{
  "n_layer": 14,
  "n_head": 2,
  "d_mlp": 320,
  "vocab_size": 16384,
  "rope_fraction": 1.0,
  "qk_norm": false,
  "bias": "none",
  "tie_embeddings": false,
  "beta1": 0.95,
  "schedule": "wsd",
  "decay_shape": "linear",
  "final_lr_fraction": 0.0,
  "seq_len": 256,
  "steps": 5759
}
Each number is 500 + 25 x the weight over its row's rms, rounded and kept within 0 to 999. Layers, rows and columns count from 0. Numbers have three digits each. The size before them is the row's rms in percent of the matrix's.

# q: layer 11 attention query, 128x128, rms 0.0656, rows 0-19, columns 64-127
# k: layer 11 attention key, 128x128, rms 0.0662, rows 0-19, columns 64-127
q0 096:522484431522511480528513511489481551482544520478484474490526525504484485531486476480498496498532485483468526444476488477473491475509515517510493519479523519529506487477547489472502511483477510
k0 084:545475522536480497497525538505503539534461478521498468496509557467517517496464489475484497475494540481469506481501505534467494513474528524519488480509495488496463549452534488468507457513451524
q1 102:513509507509513508488505517489479517476502521535448513500517524504492512497502489479514467477505494498492508503508491477484476515476521500502491545511524475551463517469545522529485491522425453
k1 079:457544508497480500497499512473537494521510486487496471489492512463502502470475475519520484542501530504487456529496559533452516515507535463520502468493505510512528483482455502518523497481528552
q2 099:515470559524484474504465514527509494539528479474535504469484513521519528497532510499507532524500501471527488484473521521526514495509483480507523451469479529486500522549495473478505508468527546
k2 089:481499464546502481500504500492518518515492452500502497540504505456503504522482510476520470473513522525530497471508502515499478510490502485511478487518544458534462494499528497492511456507465477
q3 088:546487466498488474519488484491478481486512474483499508486472487541552504485495516492489540517499497507510510519490520466505552482528472446492516460435501537446511470515516505526462505445502500
k3 090:523520506554496510506538530521505505485485476502513538507498479484480482495513505473488467511480515494524484458516515522521449466448524519469477496542544494510505500432539470466485487549472510
q4 077:526500525515524509524530511493530455439484486507476535493494453490499484490534518506493493519504499469491495513490504510451501496523450495465493496494451474500467476540494509527499524524474459
k4 084:503451506481473514510475516503505504570516486509563460504437481505492515453478502448448544492499492492516467561543523503503537506529529535534519498507492486493533499516478515537496465496506542
q5 082:491540522482521457511520521501489505523522516518495479524531512477466452494487504486462451470483496484496455502565527499515491529449548523495514482503506503532503526470536478498566461500474466
k5 091:494515509502515479470502494512509529526524539494465544452509501527553496508509459493505524505513483488521490490416503497504529492512494509482466547459499490506482499507485482507510519473573501
q6 094:505517497505453472508450486547479495552525526498508482477485508502514513511509480477491534515470527496516508498463485509525538497493482562494528508506462506477543528489494493491541465470549495
k6 085:502517521493489504540479478472517535511546504512504500490473470486446504524484478483499531502525479485532466534506472499522505504490472488505519446486486440504460510532443487536532493519514513
q7 102:489469510523544479523508507486502542512523513537459479505525503533521502497519529499496493489491518500477533478533494495487483507516547472531550519498514506522450480431520562494482496513483502
k7 099:491522494514503505503519516528517501520508474499469525471516487464497458524475492499568506514516497520469480488491500481557454544519541473478481535491574479537457500485570500508507495506496483
q8 101:481497487537504482517538540490494507543519537460506470482519495524479457521520460516523510480525488487476516450550487488510480463476565484516510495516554508537503464503510501504502494505470531
k8 096:496523499554499508488519484463538539480489476509473525477546474450483473517454516509519488459504473502483484485517488531527495509497567501464481490533551494526473499474514501502522492493496482
q9 097:461501522476451521492489479511503513538500453522557480465488492518497484523495482494533508533463554501491473546509470502501531498498482502486555479481468486476538495525456523535483466493515518
k9 093:516499503517483511522474480519472515514502502456524560508482491505501487510538520497545504466500519457489518514466522469502535485504451513518506485502438520516505466559457492495484512504551543
q10 098:465509510503557501505505571493482511524497491472510510504526489513530517502511528484488540484446463475475501448520510488507483468497538497486489474468514482513496463532500491494527522535491530
k10 070:489512501533476514540528492492544490508505484489518501492536524499477494495470466461463476519500520471532473526513540503497467523506521503493432508535516477510503550438517491523531486492482497
q11 097:498522519465467519516492477496501477483478505501536504479464499517506488494514485563512490550497530531486488530454497536470509507487485476516510524509454518481497520524488490502521496476540548
k11 076:507504484492496504531524489529470451511483486473536538503501484468535529519510538545519521513521469484467516474506487490522502475520477474471518502487476505500533452560493476489487542471535483
q12 084:493474515514538475545521497526510470536499462490473499495478514543506499508513474487527492508529504500496477484504507487509467474509542498534456515488522514560511469494520558508510463453484509
k12 098:522543511523508524493529535511536556540490516536489495509513501506482491506534513477522454482497489460430512495518485532553486537481534519473473491525538499506504508511533507522519486522501461
q13 099:504511563497479502474531480552537461504500511460517489484509497531486494503515545533508481497477490465516473473480493510480517556520494475473481486508515505481445524526475509462559481484520484
k13 101:510487490461476525493465491551494497491476506454574505508452527511506534489512546539483513535471518502515520495502488503509499472486470544465513458515488560455539492512508484493504504489517516
q14 088:475471466494471497495468504503494481455524505469530507497520492527466525525508539499531490499566509535498530490507486460513493520523503472443513604494476436516488467529516456482480502512498530
k14 089:499496476505484474488513479502505511484506512495515477469537473434463517482485526501510491486477518509521490501532488500505460491520502454523464500484484465523510471492537497515464517495472481
q15 149:487531484523550515519513495522473506511520509486458498511547492509458506504482491453515480492497501490494525468502503484526461506524539505486486501521559482559487486451535510497495496535457502
k15 074:502502479475455472470524554459492524504534510520470517515516533502495504521461505511493497520461512477481505532559477470506469493506510519467513487495492482485510516472490518514492505534457477
q16 097:486515466482459474493481500482437554532478521494482484468505503487507535512488472554494515468501514482482495489499521517490492454539527472521491484479487508524592486470517534484490496490456479
k16 156:510528455564487509486543517489506492519534528477460523472530503487466482515462470467502532504511476513484491514507500485554492499480521489522480512486528505536448517467525500517508465523481479
q17 091:541521511503486398494504545494548485486494504547498485431510488486473490511512503481514519485499482507485522468527473497475489470528490488479506493500486499512505494502512523430483504514489504
k17 100:523502469438508512514499507508488479468497475484482467499487520493520497460513495526490543515472493449525499508465542502504513463512500535482527479502456512478520496556504521488499505443539504
q18 098:521486503451510492519508489508510430496526490528547527511475484521483448475514545455495488540502515489511493498529505520526456534511439450462533530509522539476462489511557494505494500527467526
k18 101:493485475459454516546466523510495473497516501503509448494444542487496553507505525541518486515460520504493543517511504507434509481454509516494529498516494544464465465503510481487483464481475482
q19 082:520494523496499492498483508490519518481461512519544550527527509458506524502470538494505460522468508528494480503524469475508526531525502536503523508523507468505497480468495498534490529517495488
k19 091:502525449528487467498545491496499488481512538456496474471521499466495541492497493529491539528503513538516473501494510534460503506494509466521533492476491508486502478529532524482507513479456506